Weights of a small transformer language model.
Size: 14 layers, width 320, MLP 1280 tanh GELU, vocabulary 32000, 27.6M parameters.
Architecture: LayerNorm before each block, learned and rotary positions, no biases in attention or MLP, tied embeddings.
Training: a variant of SOAP for these matrices, 1071M tokens.
Each number is 50 + 10 x the weight over its row's rms, rounded and kept within 0 to 99. Layers, rows and columns count from 0. The size before them is the row's rms in percent of the matrix's.

# layer 7 MLP up, 1280x320, rms 0.109, rows 1084-1105, columns 0-159
093:41 35 55 52 71 48 33 37 43 50 49 53 44 62 54 51 53 47 37 61 48 64 49 37 66 59 39 40 38 54 47 43 54 43 45 66 24 64 59 42 71 46 28 46 62 28 34 67 50 58 59 35 52 59 62 60 49 36 51 39 43 52 51 45 43 49 48 49 55 52 32 67 41 50 46 44 47 50 57 41 40 53 52 40 55 56 51 46 37 49 54 48 45 37 41 57 72 58 56 62 57 53 45 54 56 52 42 48 38 63 54 60 47 50 53 50 35 31 50 47 65 41 44 35 67 49 60 45 64 56 58 55 45 57 41 55 56 39 38 51 60 44 40 31 47 54 48 57 48 62 51 60 56 51 43 50 50 53 47 57
102:39 50 52 51 54 54 66 42 60 47 66 46 68 41 50 51 37 51 72 45 76 80 47 51 32 53 59 43 43 66 34 61 47 50 34 58 46 47 48 39 53 47 70 47 49 48 42 50 53 41 48 34 46 58 39 54 54 43 55 50 46 55 62 54 49 50 62 64 15 54 44 50 54 48 41 40 55 46 58 42 46 35 54 69 58 49 47 58 58 72 61 55 64 46 54 52 56 51 47 43 45 26 42 36 42 54 69 42 69 62 53 44 56 34 59 56 55 51 48 56 51 41 55 45 52 61 48 39 57 49 55 58 57 47 60 42 53 49 38 59 64 46 47 45 66 43 35 37 37 37 50 49 52 51 38 43 60 56 43 49
101:42 57 45 51 31 53 48 48 60 47 46 54 46 46 51 54 41 57 56 50 48 38 59 56 55 51 54 70 55 57 48 54 57 34 46 51 56 60 48 61 30 32 56 55 50 42 58 57 49 42 52 56 33 53 46 50 46 49 30 53 59 54 60 43 39 42 46 51 40 39 60 53 56 59 50 43 63 60 65 28 44 46 54 41 30 57 54 45 54 62 64 33 56 53 45 33 40 49 63 67 43 48 44 46 56 51 61 63 51 53 49 78 44 28 61 69 47 57 55 57 50 70 65 53 60 38 47 60 55 49 65 62 51 60 28 45 39 61 36 41 64 43 43 49 54 48 57 46 45 45 57 44 33 34 52 52 56 38 49 53
100:53 52 41 50 52 43 46 56 46 54 43 54 48 27 43 50 46 63 39 31 56 37 42 55 53 42 63 39 42 38 60 44 63 57 69 58 45 60 60 58 61 37 34 54 50 52 61 53 31 40 58 48 64 63 38 29 58 52 36 65 50 43 48 56 54 71 59 28 43 63 50 50 35 58 52 42 67 68 39 46 43 44 52 42 68 47 46 48 53 49 52 53 60 27 60 54 48 54 38 57 61 61 59 31 58 39 55 44 63 44 50 48 66 37 50 38 61 35 54 55 72 49 35 43 59 55 38 54 60 47 58 43 48 39 47 65 46 46 37 48 33 44 57 53 43 45 58 42 53 59 40 43 34 58 63 47 62 44 51 45
096:28 46 65 62 46 52 52 45 33 32 52 40 53 64 57 44 63 46 42 44 35 56 41 66 46 43 44 59 49 38 40 54 56 57 47 46 48 68 29 53 67 36 63 39 54 51 43 57 62 50 51 57 65 46 47 34 51 56 68 61 42 32 57 55 66 53 51 66 48 56 39 42 68 43 53 71 35 63 55 41 45 50 67 63 54 29 54 43 49 46 42 36 65 46 55 71 43 43 49 43 52 50 52 41 53 50 58 35 49 46 49 34 29 59 44 51 40 30 55 22 37 32 38 53 44 52 51 42 43 62 50 54 56 48 23 54 31 66 57 46 38 44 43 43 28 58 37 38 46 48 58 76 58 64 56 49 45 62 56 50
095:48 47 57 40 42 53 58 45 42 33 53 34 51 48 49 55 46 44 48 52 34 58 58 52 53 48 44 49 59 59 47 30 55 30 54 38 47 38 37 51 71 44 50 43 58 54 46 48 55 68 56 46 57 60 57 33 46 51 47 61 46 50 52 33 68 50 55 43 52 41 58 46 45 49 43 55 38 56 50 42 65 53 51 48 51 70 32 36 71 54 62 51 37 45 62 58 68 49 51 54 51 28 36 48 60 61 54 51 46 61 58 41 51 72 46 58 54 42 59 47 64 56 53 48 56 35 43 57 43 26 74 58 44 47 54 45 47 38 37 48 51 35 35 30 50 62 46 57 73 55 39 46 50 52 49 44 69 44 59 45
096:63 46 60 69 61 44 44 31 57 38 53 44 44 60 49 41 60 39 37 59 41 56 40 56 53 48 58 51 28 40 48 52 40 47 60 47 50 46 52 57 50 51 44 53 40 62 70 37 30 32 48 33 48 52 49 46 41 46 74 43 36 52 42 52 57 43 41 43 55 48 29 41 51 44 35 64 55 64 48 44 63 53 53 60 38 45 35 52 68 57 37 38 56 66 31 50 47 53 48 61 49 36 56 58 29 61 51 52 53 63 49 60 45 47 58 52 23 53 55 23 48 56 34 50 26 46 63 36 52 52 57 54 59 51 34 58 65 63 36 51 50 68 60 47 54 42 65 56 58 61 48 42 55 46 45 50 35 46 37 45
093:33 58 42 55 61 43 61 40 28 46 37 45 34 47 57 46 50 67 58 60 35 44 63 60 49 45 56 37 56 56 48 30 49 51 61 48 47 43 42 34 45 53 51 57 55 54 48 52 54 65 53 54 63 37 58 37 57 41 48 27 85 41 54 67 65 47 66 43 30 64 46 64 36 55 49 29 51 38 37 52 40 38 39 45 40 51 52 63 56 58 59 61 50 54 47 35 57 52 57 73 48 49 51 49 36 62 56 64 52 44 62 52 54 53 45 45 54 47 56 43 46 61 38 23 52 57 41 41 50 42 40 37 44 34 49 60 47 62 36 23 31 38 73 49 47 51 31 47 44 74 56 71 50 51 41 51 58 43 61 78
094:56 59 51 44 45 49 48 48 59 42 49 43 39 64 47 46 58 77 55 46 43 52 43 49 30 36 43 28 68 35 62 48 56 53 43 45 52 57 43 44 48 54 58 36 52 53 47 54 53 59 36 61 36 51 51 58 47 57 58 26 38 59 40 59 55 49 48 55 31 46 48 58 51 30 38 57 47 46 47 51 50 52 54 52 63 42 55 39 43 51 52 56 52 61 46 56 60 51 58 76 64 36 49 50 67 49 30 52 40 77 49 60 65 50 53 57 54 41 60 50 44 48 38 74 47 71 42 54 47 50 60 50 43 50 55 35 55 38 36 59 38 49 58 59 38 42 65 50 63 67 64 29 51 43 43 42 52 40 33 71
102:50 56 54 60 35 63 43 51 53 59 57 70 59 66 47 43 39 40 45 58 42 54 72 59 48 30 44 37 61 58 44 47 55 62 59 59 52 53 49 50 39 47 38 53 49 44 47 58 48 47 45 51 59 53 66 51 66 41 58 56 62 49 45 47 39 59 53 49 52 50 50 80 51 61 54 37 54 56 67 54 43 59 72 62 50 62 60 43 62 47 45 56 68 37 55 49 39 71 56 61 59 45 40 57 48 60 63 65 46 43 33 75 39 64 54 47 45 35 45 52 39 68 28 35 57 44 51 35 42 46 60 51 38 28 48 42 58 76 53 39 50 55 54 64 37 41 44 42 42 36 48 61 54 41 54 49 53 39 52 47
096:52 70 44 39 33 44 45 59 66 52 57 50 70 43 29 65 37 47 50 64 56 46 49 60 47 45 59 48 46 52 68 43 58 57 59 63 36 41 61 64 44 54 51 43 53 57 63 49 58 56 56 46 55 53 46 35 45 61 63 44 46 51 43 56 43 49 67 44 37 55 52 50 63 51 60 47 44 52 33 37 56 43 51 60 33 56 32 45 60 55 42 50 49 46 46 30 59 54 65 32 70 29 59 58 45 35 49 53 37 50 34 64 46 55 44 62 52 51 67 50 53 60 51 68 49 53 39 46 58 59 56 55 53 33 66 51 47 63 55 51 41 41 48 40 37 45 34 49 44 61 68 46 45 59 50 52 55 52 40 57
095:30 52 58 32 64 41 48 41 31 50 38 56 52 52 26 57 52 33 57 51 59 39 42 55 42 57 46 53 47 51 63 42 48 51 70 29 43 73 69 47 53 29 44 62 55 54 49 41 42 49 41 63 50 50 22 56 65 52 60 88 54 45 66 53 47 47 33 43 44 58 58 59 62 56 57 46 45 39 49 60 53 59 46 54 28 56 54 36 56 60 36 62 54 54 51 58 41 34 37 49 53 63 50 49 47 60 50 61 53 52 42 62 75 48 61 62 50 60 34 65 53 59 44 46 54 41 60 50 50 61 55 35 46 49 58 49 59 52 40 43 52 60 41 51 57 54 39 43 65 67 45 38 42 41 34 53 49 51 42 36
094:57 40 55 35 58 49 49 33 48 52 49 58 44 52 56 51 55 38 37 44 51 68 59 36 50 56 50 57 33 43 31 46 46 49 49 65 53 45 59 52 46 58 65 67 58 48 55 61 54 41 42 64 51 39 47 37 52 53 68 63 56 67 52 44 41 35 57 55 29 51 52 41 61 47 42 49 63 47 50 54 64 48 57 64 31 44 42 42 46 50 60 33 60 36 68 53 46 61 44 60 35 60 51 56 47 49 61 72 25 37 67 45 34 55 37 58 43 38 63 48 39 48 55 52 32 67 46 50 47 41 47 48 64 48 60 69 40 47 55 58 63 48 46 30 45 64 40 38 67 53 55 48 51 65 55 40 65 45 60 39
100:51 59 64 47 56 53 48 49 52 54 39 49 53 51 51 53 42 54 49 55 58 59 51 51 35 34 57 42 48 48 44 40 63 64 55 67 40 50 57 50 49 41 42 46 32 58 66 41 41 59 66 44 51 44 55 61 62 60 39 32 60 65 45 51 62 58 49 32 58 45 56 50 52 45 73 38 54 58 43 54 32 63 37 51 41 20 45 41 69 65 63 31 47 52 52 57 46 40 41 69 58 44 68 46 52 53 57 59 48 41 43 57 34 43 39 63 36 60 50 45 53 54 56 36 45 40 52 51 49 45 54 52 31 65 54 53 45 45 56 48 46 36 56 50 44 56 68 60 57 53 36 45 22 49 33 60 58 55 47 48
101:52 55 52 51 53 52 38 51 54 57 39 35 55 52 40 48 55 62 50 53 42 39 62 51 50 45 46 52 36 53 66 49 48 34 54 30 59 44 43 52 42 57 44 43 46 37 55 45 56 66 50 43 52 56 64 49 43 50 71 50 28 51 57 66 42 58 36 50 48 48 57 47 44 51 42 61 24 34 43 54 59 58 43 46 75 53 58 49 51 49 51 51 52 39 52 43 37 47 52 63 56 68 55 53 53 47 53 55 52 51 53 52 54 54 66 73 42 52 46 39 32 47 56 54 36 57 51 41 43 56 58 33 41 33 36 57 66 63 69 68 47 39 50 57 56 45 41 67 36 73 59 53 33 32 42 44 51 51 33 47
102:62 49 45 61 39 50 61 53 53 48 47 44 60 50 51 46 42 35 45 52 61 49 49 63 44 47 41 42 52 40 47 63 51 80 51 61 43 71 49 54 49 52 61 49 46 72 66 64 50 39 53 56 59 52 53 47 52 48 52 39 37 52 68 64 55 52 53 47 50 54 61 61 69 49 56 42 53 27 46 59 41 52 59 39 37 49 42 38 35 33 40 45 69 27 44 61 38 62 37 41 38 41 56 63 22 54 56 40 62 56 65 42 50 49 54 45 33 43 46 65 69 25 41 33 61 61 47 65 47 54 47 46 50 46 52 53 52 45 34 60 34 48 55 59 45 45 43 64 56 52 54 31 38 63 55 56 50 25 56 64
091:38 61 55 64 57 41 38 47 62 23 38 47 57 52 47 60 63 50 58 42 54 37 39 41 51 35 55 53 42 46 58 35 50 51 61 35 71 52 52 60 28 54 35 51 35 57 64 52 55 50 48 62 44 56 44 51 58 50 48 57 64 45 43 51 66 59 35 71 65 59 60 55 47 57 29 53 51 52 44 62 62 58 54 48 45 35 57 60 39 55 49 50 64 45 53 44 57 57 45 69 55 31 39 41 50 35 52 56 31 51 71 52 47 37 55 42 36 53 60 73 48 72 53 40 45 40 57 59 54 36 33 36 45 58 45 44 60 54 55 47 36 63 53 42 75 43 43 36 67 60 70 64 73 61 50 53 56 32 42 63
089:46 38 71 67 64 42 33 55 52 58 52 53 46 42 56 42 49 35 62 50 50 46 45 52 53 45 38 57 52 60 37 38 61 45 28 55 51 40 63 47 60 56 55 70 50 17 58 48 57 48 63 45 56 49 66 58 43 42 63 65 50 49 47 44 56 23 54 45 50 48 65 44 46 55 40 56 40 22 34 62 50 40 56 44 52 60 60 51 54 47 62 58 59 35 50 40 49 70 49 62 73 52 52 57 41 59 66 56 50 53 52 54 62 54 42 64 41 55 48 61 54 52 64 55 53 50 40 41 62 59 48 38 45 65 48 55 40 60 68 33 46 46 45 43 47 46 49 38 47 45 34 49 50 61 49 55 43 39 34 51
110:27 51 66 53 45 54 54 61 50 51 44 42 47 45 35 53 43 36 38 67 38 42 49 58 57 38 38 56 55 34 46 63 46 48 41 28 43 40 44 61 34 53 65 40 53 58 65 51 52 63 45 49 32 53 51 58 73 34 47 43 63 54 42 50 43 49 44 36 52 57 29 48 62 56 35 52 40 58 47 41 46 44 45 58 41 43 61 32 52 52 55 54 53 47 43 53 51 62 54 54 62 45 53 37 48 30 49 43 50 50 43 59 39 64 56 37 38 51 46 54 49 65 40 37 41 65 37 33 58 62 40 52 52 49 56 60 55 52 51 46 55 53 47 57 42 49 42 33 42 58 57 56 63 53 38 61 46 64 46 47
096:43 62 51 46 30 54 43 54 42 59 21 61 60 59 49 44 73 50 33 42 44 64 27 61 57 33 38 55 61 52 58 45 37 44 53 63 53 57 48 39 36 38 54 52 44 49 57 49 58 54 44 57 54 51 48 37 58 42 62 56 40 53 40 57 69 58 37 47 74 44 44 47 41 30 53 45 31 47 49 61 44 45 52 42 56 50 63 62 48 34 47 52 57 49 62 56 52 43 56 50 62 58 63 42 51 62 62 31 54 53 52 48 47 68 55 50 69 45 62 60 40 44 47 43 64 51 46 46 63 42 32 49 43 68 55 38 55 45 57 58 51 50 47 59 65 38 46 53 52 31 28 36 54 62 69 39 27 54 46 57
099:40 43 45 63 45 45 47 56 36 49 28 53 63 35 54 48 55 55 44 56 62 45 51 43 50 49 49 27 54 66 56 45 35 45 66 63 56 60 56 47 38 45 69 40 59 36 55 60 40 45 37 56 50 39 44 58 41 42 56 59 52 49 43 40 60 50 57 50 52 48 50 46 55 37 44 42 39 69 45 60 45 44 36 47 45 39 46 52 58 74 41 42 57 47 48 52 42 54 42 50 42 40 44 43 47 66 66 44 54 48 60 54 42 38 59 59 41 56 36 36 49 42 49 45 58 44 33 35 40 63 45 48 54 46 47 48 36 53 58 50 71 43 59 60 49 45 54 22 49 51 31 67 62 65 69 57 52 55 63 58
101:59 49 43 49 64 47 32 43 42 46 44 63 53 76 39 55 50 50 36 53 57 43 44 54 53 61 65 54 51 42 44 66 52 37 54 42 49 64 57 51 32 54 50 49 46 57 43 50 62 48 55 49 41 52 51 13 40 49 52 57 48 60 57 40 44 53 59 61 38 55 56 38 38 45 39 52 47 49 53 67 48 46 36 59 51 52 42 41 55 47 48 55 69 56 29 59 65 58 39 41 56 62 51 58 66 64 41 52 63 58 50 66 42 55 40 45 42 54 64 46 79 31 49 59 55 44 34 53 30 52 55 35 46 51 31 39 68 62 45 52 49 38 47 55 63 51 54 44 62 60 58 63 29 49 47 53 52 65 42 47
# layer 7 MLP down (transposed), 1280x320, rms 0.113, rows 1084-1105, columns 0-159
094:42 58 48 45 42 51 49 59 61 62 47 54 43 58 57 53 54 48 39 48 65 37 44 65 47 36 47 48 54 46 54 40 42 58 41 41 68 32 43 56 44 66 52 65 44 62 47 40 39 68 37 57 46 48 36 56 48 62 50 49 45 63 54 58 65 29 39 36 39 45 50 32 40 57 48 50 49 61 52 56 60 59 32 70 43 39 44 66 56 41 25 52 48 64 42 54 43 43 58 51 42 53 50 39 49 64 40 49 43 43 52 40 45 46 50 54 49 55 60 57 39 49 60 56 36 50 57 48 53 76 34 60 60 28 49 56 29 47 56 58 47 53 53 70 53 23 56 57 46 50 42 45 40 48 42 42 54 71 48 53
100:52 46 42 54 35 45 45 45 58 34 51 45 48 63 61 53 53 35 29 44 50 64 47 48 63 53 61 54 50 60 49 46 42 63 39 46 65 60 56 47 36 49 37 51 69 40 61 61 55 45 43 62 58 74 55 50 59 47 54 47 20 51 45 53 41 44 39 34 43 43 52 54 42 42 55 53 39 57 50 56 51 55 47 40 53 46 39 35 38 37 40 38 32 37 34 35 42 49 63 62 49 50 56 69 44 51 34 51 42 45 45 51 50 57 57 70 34 59 48 47 62 58 39 50 64 69 69 51 43 37 40 39 56 41 46 43 46 67 54 50 54 58 43 52 65 50 46 45 54 60 60 54 63 48 64 38 61 43 41 40
097:54 32 59 38 64 50 30 57 24 69 42 34 49 60 54 55 57 53 41 27 49 63 43 43 42 49 46 36 55 55 35 54 53 49 58 53 49 52 45 49 52 62 40 41 47 40 24 33 52 55 56 46 58 45 38 45 55 52 57 33 41 60 54 52 66 62 50 39 44 54 49 42 34 51 60 42 54 58 48 48 25 47 43 64 50 38 56 59 50 51 43 40 33 75 66 52 58 40 37 59 51 66 69 52 59 38 45 28 56 50 58 43 53 49 38 51 64 49 39 51 44 48 47 47 42 46 54 57 49 54 59 65 68 61 62 55 40 59 59 49 62 51 44 47 61 63 49 55 32 57 41 56 68 55 57 47 60 67 49 50
106:47 47 53 61 57 61 73 66 44 42 56 40 32 60 56 49 52 40 45 42 34 45 50 49 55 51 34 31 50 62 43 32 56 61 61 54 42 54 50 31 56 45 46 65 59 59 56 57 51 39 40 47 59 41 59 60 58 58 49 53 46 56 52 39 57 67 37 40 46 47 54 54 39 41 48 52 45 60 28 47 32 57 51 62 58 54 76 48 60 52 48 42 49 58 41 43 40 51 48 38 45 47 43 45 50 43 53 58 53 61 48 55 45 59 41 52 66 63 46 24 40 55 59 58 38 52 47 70 37 39 68 52 44 50 35 53 49 38 46 38 54 36 56 42 49 40 48 46 73 31 51 52 32 45 62 37 44 77 50 57
097:60 47 43 55 38 58 43 49 60 48 49 50 56 55 52 44 45 33 41 52 51 59 36 19 39 55 41 51 48 55 46 51 33 52 53 54 54 36 47 72 39 49 67 69 43 48 44 43 47 45 39 54 43 36 53 52 53 35 50 45 53 69 51 46 45 41 47 46 55 61 64 46 32 44 58 34 52 42 72 32 42 50 36 51 40 61 46 51 52 58 47 40 49 45 47 50 48 54 31 59 50 39 51 66 42 70 43 31 56 47 55 49 60 43 59 60 48 69 51 59 51 66 61 45 51 52 51 52 48 42 52 52 50 46 67 38 63 63 38 38 34 52 59 42 52 48 30 66 55 46 52 40 56 48 63 53 51 29 76 36
093:45 45 52 54 54 75 47 52 45 63 40 51 64 38 42 56 53 47 58 36 53 68 60 27 65 36 66 59 39 58 55 44 54 58 56 57 53 42 75 51 27 44 43 44 46 60 51 45 65 36 17 27 41 49 45 53 53 58 58 41 45 50 52 59 49 63 38 51 26 59 49 65 29 41 39 58 53 32 49 68 46 50 47 48 35 49 71 54 44 41 22 40 21 57 43 57 64 45 44 53 50 62 58 61 51 48 58 61 51 40 45 46 46 45 34 44 49 59 60 42 45 49 46 56 53 66 62 59 60 48 38 38 43 45 58 65 64 32 52 46 58 42 57 62 54 34 52 44 48 53 61 40 31 42 50 48 57 47 55 40
101:53 45 42 46 48 29 57 58 46 62 52 38 76 36 50 54 55 51 54 46 70 67 54 28 36 50 48 56 55 53 55 35 55 41 43 54 44 45 53 57 62 57 54 50 44 51 38 47 54 27 37 63 38 57 46 44 55 67 37 48 40 42 68 38 53 61 50 45 54 61 57 38 41 50 54 60 49 44 32 34 60 58 55 63 71 47 44 35 54 51 66 54 30 38 51 40 37 64 49 43 63 64 58 49 23 39 51 44 57 55 54 54 51 48 49 59 72 63 45 48 52 64 52 63 33 40 46 44 56 44 51 50 51 52 49 48 48 41 47 39 40 46 30 46 53 58 49 70 50 45 55 46 38 57 56 47 47 48 74 49
098:49 46 40 51 42 57 55 52 43 50 71 59 64 40 45 58 53 63 63 57 46 39 30 32 36 60 45 68 41 37 46 60 47 49 47 55 44 65 60 58 58 48 55 38 57 43 57 48 56 41 44 54 36 57 56 40 45 57 50 59 56 48 53 36 44 45 73 49 61 52 43 68 45 51 48 48 38 51 51 73 45 60 50 46 52 53 48 40 38 50 42 56 38 53 44 40 44 46 39 56 46 55 61 44 41 27 56 54 51 41 40 55 48 41 43 73 53 38 48 59 46 44 39 67 48 62 52 45 53 51 55 48 50 68 65 37 36 59 50 59 56 56 38 55 48 57 31 54 25 49 50 46 62 55 46 48 40 49 49 45
096:53 51 58 54 40 40 51 66 55 41 40 56 50 47 53 66 49 32 59 64 58 48 68 54 60 33 43 44 47 68 43 39 44 52 31 32 56 58 59 50 53 53 50 51 56 45 55 57 68 56 53 48 52 65 61 51 54 36 52 53 52 25 67 54 46 61 37 54 46 54 33 44 60 59 51 57 58 60 60 63 64 30 36 45 46 58 39 55 65 33 40 41 47 37 41 50 45 55 47 46 50 38 58 53 51 58 36 61 49 28 51 57 37 53 54 58 57 64 39 71 55 55 46 42 50 48 57 49 43 59 54 65 66 58 37 64 68 47 59 47 77 59 57 53 39 50 51 46 48 51 36 62 57 67 64 62 43 60 62 36
104:49 43 49 56 41 42 50 35 51 37 46 57 53 52 37 53 58 64 50 35 61 41 55 62 61 52 54 58 53 46 51 54 38 73 49 75 41 33 48 52 54 60 47 55 39 58 51 62 52 56 55 58 48 63 25 32 58 57 61 51 64 49 58 25 44 50 51 69 47 48 48 53 44 46 46 38 60 66 53 59 55 53 51 57 43 40 64 64 39 40 49 62 65 49 41 53 51 42 58 48 61 45 51 49 56 57 49 52 51 51 50 42 29 68 27 53 52 58 48 43 60 53 58 46 49 45 39 55 54 54 50 46 29 47 58 43 65 63 32 61 49 36 57 40 38 40 62 40 57 34 52 22 50 23 44 46 43 53 56 47
097:68 56 59 35 59 65 54 38 35 43 69 60 35 46 56 44 55 47 63 54 39 64 40 48 44 70 44 44 52 60 54 54 40 65 42 41 40 40 50 60 49 54 61 49 52 52 32 50 34 35 64 55 51 44 57 50 56 54 51 53 60 69 30 35 61 44 51 65 47 50 74 45 46 52 41 42 26 45 62 54 25 65 57 52 70 30 54 53 47 37 59 58 45 55 56 59 59 37 40 39 49 43 47 53 43 41 47 40 56 41 55 43 43 58 35 49 43 45 52 46 53 33 60 39 53 54 32 47 40 45 42 46 57 47 37 41 55 39 25 48 29 55 62 55 62 51 60 46 52 40 54 48 35 63 47 52 42 35 51 56
096:49 57 37 59 54 54 48 56 52 50 54 56 49 85 63 55 56 59 57 52 28 43 46 51 43 50 56 51 54 61 64 44 38 40 43 57 66 38 60 50 69 73 33 54 47 49 73 44 55 56 42 33 33 40 45 52 44 48 48 38 66 52 60 39 62 54 43 47 57 58 50 57 47 64 27 59 46 67 51 55 69 49 53 52 61 57 42 51 54 29 37 47 43 52 38 37 43 77 65 56 49 50 51 59 56 48 61 71 44 54 45 28 29 62 64 57 59 51 52 47 67 40 49 37 48 69 61 46 55 53 62 80 45 57 34 54 52 61 57 46 56 38 46 52 35 54 40 53 48 42 38 35 56 52 52 47 33 37 64 54
094:83 54 46 42 53 47 66 56 52 44 44 45 51 56 53 49 53 62 55 51 68 48 32 45 43 32 53 41 42 45 58 45 64 33 41 52 56 58 53 46 45 53 35 48 44 58 53 67 56 41 65 29 58 62 38 48 55 43 50 39 58 41 53 56 59 79 60 63 45 51 50 50 59 63 63 57 38 46 50 56 45 33 49 42 53 39 38 48 58 54 60 46 55 57 53 45 49 44 69 52 47 43 41 39 46 61 51 57 52 55 27 67 46 38 44 71 61 70 51 61 47 58 41 65 42 47 55 42 54 66 45 66 50 55 43 53 59 48 57 68 33 34 40 74 61 38 63 54 37 53 45 52 36 34 59 59 34 53 40 53
094:57 37 53 47 59 63 51 51 61 45 48 31 34 56 69 49 44 46 45 40 42 57 49 10 40 56 50 54 43 57 54 50 54 51 38 58 35 61 48 46 55 56 52 39 58 34 48 54 40 54 60 59 46 33 45 59 39 67 54 59 50 51 39 49 52 59 54 59 51 39 57 57 44 38 44 47 55 57 59 67 48 37 43 38 55 48 39 42 44 47 33 40 56 50 59 55 40 59 52 67 56 39 46 45 44 51 52 44 48 58 55 25 46 40 64 45 63 34 58 46 48 53 39 50 48 44 71 51 47 55 35 52 30 49 39 47 45 46 32 68 65 43 44 47 45 41 50 49 59 65 49 55 41 53 64 57 46 59 26 51
087:39 55 55 41 57 47 43 54 52 45 67 64 47 47 40 40 44 34 54 35 37 59 41 39 45 60 55 57 48 43 43 53 57 65 54 50 46 45 64 49 48 63 60 42 44 69 51 36 35 38 70 44 50 47 46 46 60 38 41 42 69 45 45 28 58 51 64 46 47 48 45 56 60 54 53 33 60 55 62 36 36 40 45 51 23 51 41 67 58 47 71 37 29 53 36 45 58 51 47 52 31 34 40 30 51 52 45 40 53 54 70 55 48 38 32 45 56 60 57 60 63 42 49 44 49 59 42 37 57 47 44 60 57 60 45 42 35 34 41 55 48 53 55 52 46 62 61 29 69 33 43 56 64 44 51 52 43 32 55 57
101:53 54 49 51 53 30 60 63 59 56 48 41 56 39 58 60 60 51 38 58 62 53 39 66 55 43 44 52 40 53 59 65 50 47 52 52 49 59 66 41 51 53 53 66 37 38 32 60 30 46 47 30 49 59 43 53 43 45 56 43 41 65 39 41 53 40 54 39 36 49 34 53 45 39 68 71 41 66 50 59 37 52 46 49 41 47 46 61 51 53 41 45 68 51 46 43 59 49 41 49 42 30 65 31 64 48 58 52 53 63 42 54 72 45 49 47 56 64 45 48 62 64 65 54 32 61 36 28 68 45 46 41 55 37 53 34 50 42 71 56 45 47 75 48 56 36 55 34 52 60 44 44 43 56 58 51 42 59 76 37
100:41 33 67 75 41 57 52 48 47 55 65 51 44 39 54 40 56 66 34 51 42 56 59 58 51 68 31 20 56 43 51 47 53 54 56 59 40 22 60 46 45 40 64 52 52 40 41 34 44 68 38 39 61 50 56 42 52 66 49 51 37 55 54 45 51 42 63 31 43 61 45 46 56 52 45 50 51 58 46 60 54 42 54 54 65 61 48 39 48 56 53 40 51 65 54 59 47 53 47 42 42 45 48 55 55 45 39 42 47 38 66 46 50 82 47 48 45 31 45 39 55 27 48 30 42 42 55 52 42 53 60 47 45 35 42 48 44 37 56 51 50 36 55 51 46 58 41 63 53 51 38 59 30 32 46 35 47 46 70 62
094:47 44 61 62 40 66 54 49 48 35 61 30 54 61 64 58 69 47 46 48 35 53 40 47 61 49 54 69 50 66 36 54 63 54 49 51 57 47 55 54 48 40 29 48 58 46 64 66 48 45 63 61 56 58 52 61 67 60 42 47 37 38 47 61 51 45 45 41 42 32 58 64 56 23 66 41 50 38 44 39 44 50 62 50 54 54 50 61 46 35 48 49 16 67 54 59 58 48 58 61 44 47 28 46 37 50 48 58 55 51 53 52 45 57 57 63 49 62 52 65 40 54 58 51 57 42 59 60 46 52 71 38 42 45 42 49 52 53 36 48 38 45 58 44 50 65 86 57 46 39 58 67 55 62 52 29 57 51 43 56
106:52 62 45 50 56 46 52 66 59 55 52 39 49 52 44 39 63 46 46 58 45 56 59 60 46 44 50 50 63 53 48 57 60 33 35 53 46 53 44 39 59 61 38 42 56 53 44 53 41 61 56 71 46 49 39 57 73 47 52 81 38 58 38 24 53 49 64 31 44 50 55 56 30 39 60 64 43 60 54 60 57 42 55 63 43 53 44 62 65 43 47 43 21 51 58 54 30 39 51 59 47 50 40 43 51 48 39 54 53 52 57 34 40 56 48 35 44 63 62 50 53 54 60 62 55 67 60 45 41 35 41 51 62 41 34 58 38 46 51 55 46 46 69 37 37 61 28 48 66 64 44 69 60 39 44 63 70 55 39 52
100:54 51 53 75 72 68 47 42 54 58 53 33 66 47 46 53 61 48 52 58 38 49 45 35 44 60 53 46 68 50 48 51 60 39 43 42 55 48 52 79 62 47 44 40 70 41 46 50 50 57 49 54 48 55 47 56 44 52 53 33 56 49 44 47 35 43 63 47 62 24 56 45 60 55 64 31 53 54 51 69 49 44 50 39 48 44 42 62 41 55 54 23 47 47 32 46 45 62 60 48 52 49 43 44 52 42 51 47 65 50 63 51 45 23 47 50 46 50 58 61 40 37 46 67 31 66 34 44 46 49 43 52 40 53 41 56 62 53 51 45 39 55 58 63 68 51 56 41 49 57 64 57 31 46 54 59 46 42 51 52
092:54 45 62 38 40 49 48 54 64 55 49 43 52 51 58 44 34 42 57 50 49 50 49 70 52 42 69 64 54 53 61 48 36 53 54 56 41 46 44 51 46 42 48 55 72 50 50 54 45 56 71 48 69 65 50 34 51 46 44 46 46 49 49 37 47 62 51 39 45 54 43 36 46 55 40 59 54 25 44 43 31 43 54 62 43 53 73 54 48 39 38 59 45 78 43 58 41 29 33 57 26 43 46 62 54 43 35 36 55 45 45 38 46 44 53 39 58 60 50 48 56 51 51 42 67 47 44 52 67 25 32 57 54 60 54 37 47 47 45 66 47 49 45 71 44 45 37 57 63 44 54 66 52 51 43 59 56 36 69 32
088:41 65 43 50 41 53 67 54 59 53 47 49 40 39 59 52 57 47 53 57 55 34 55 60 54 35 32 55 38 74 45 35 57 59 55 51 42 41 47 57 67 38 58 37 54 52 49 68 40 59 40 54 64 49 31 62 56 59 51 34 58 39 52 57 63 36 41 49 68 52 51 45 55 50 54 47 44 66 51 42 55 56 68 33 55 53 60 60 42 54 50 55 80 55 57 49 42 53 65 56 38 44 61 44 44 23 70 42 53 63 68 49 48 54 64 62 49 61 42 44 44 51 46 55 47 58 52 58 66 53 34 52 42 38 63 51 47 40 62 44 55 52 46 42 52 42 61 61 30 52 51 41 52 61 49 33 71 28 42 56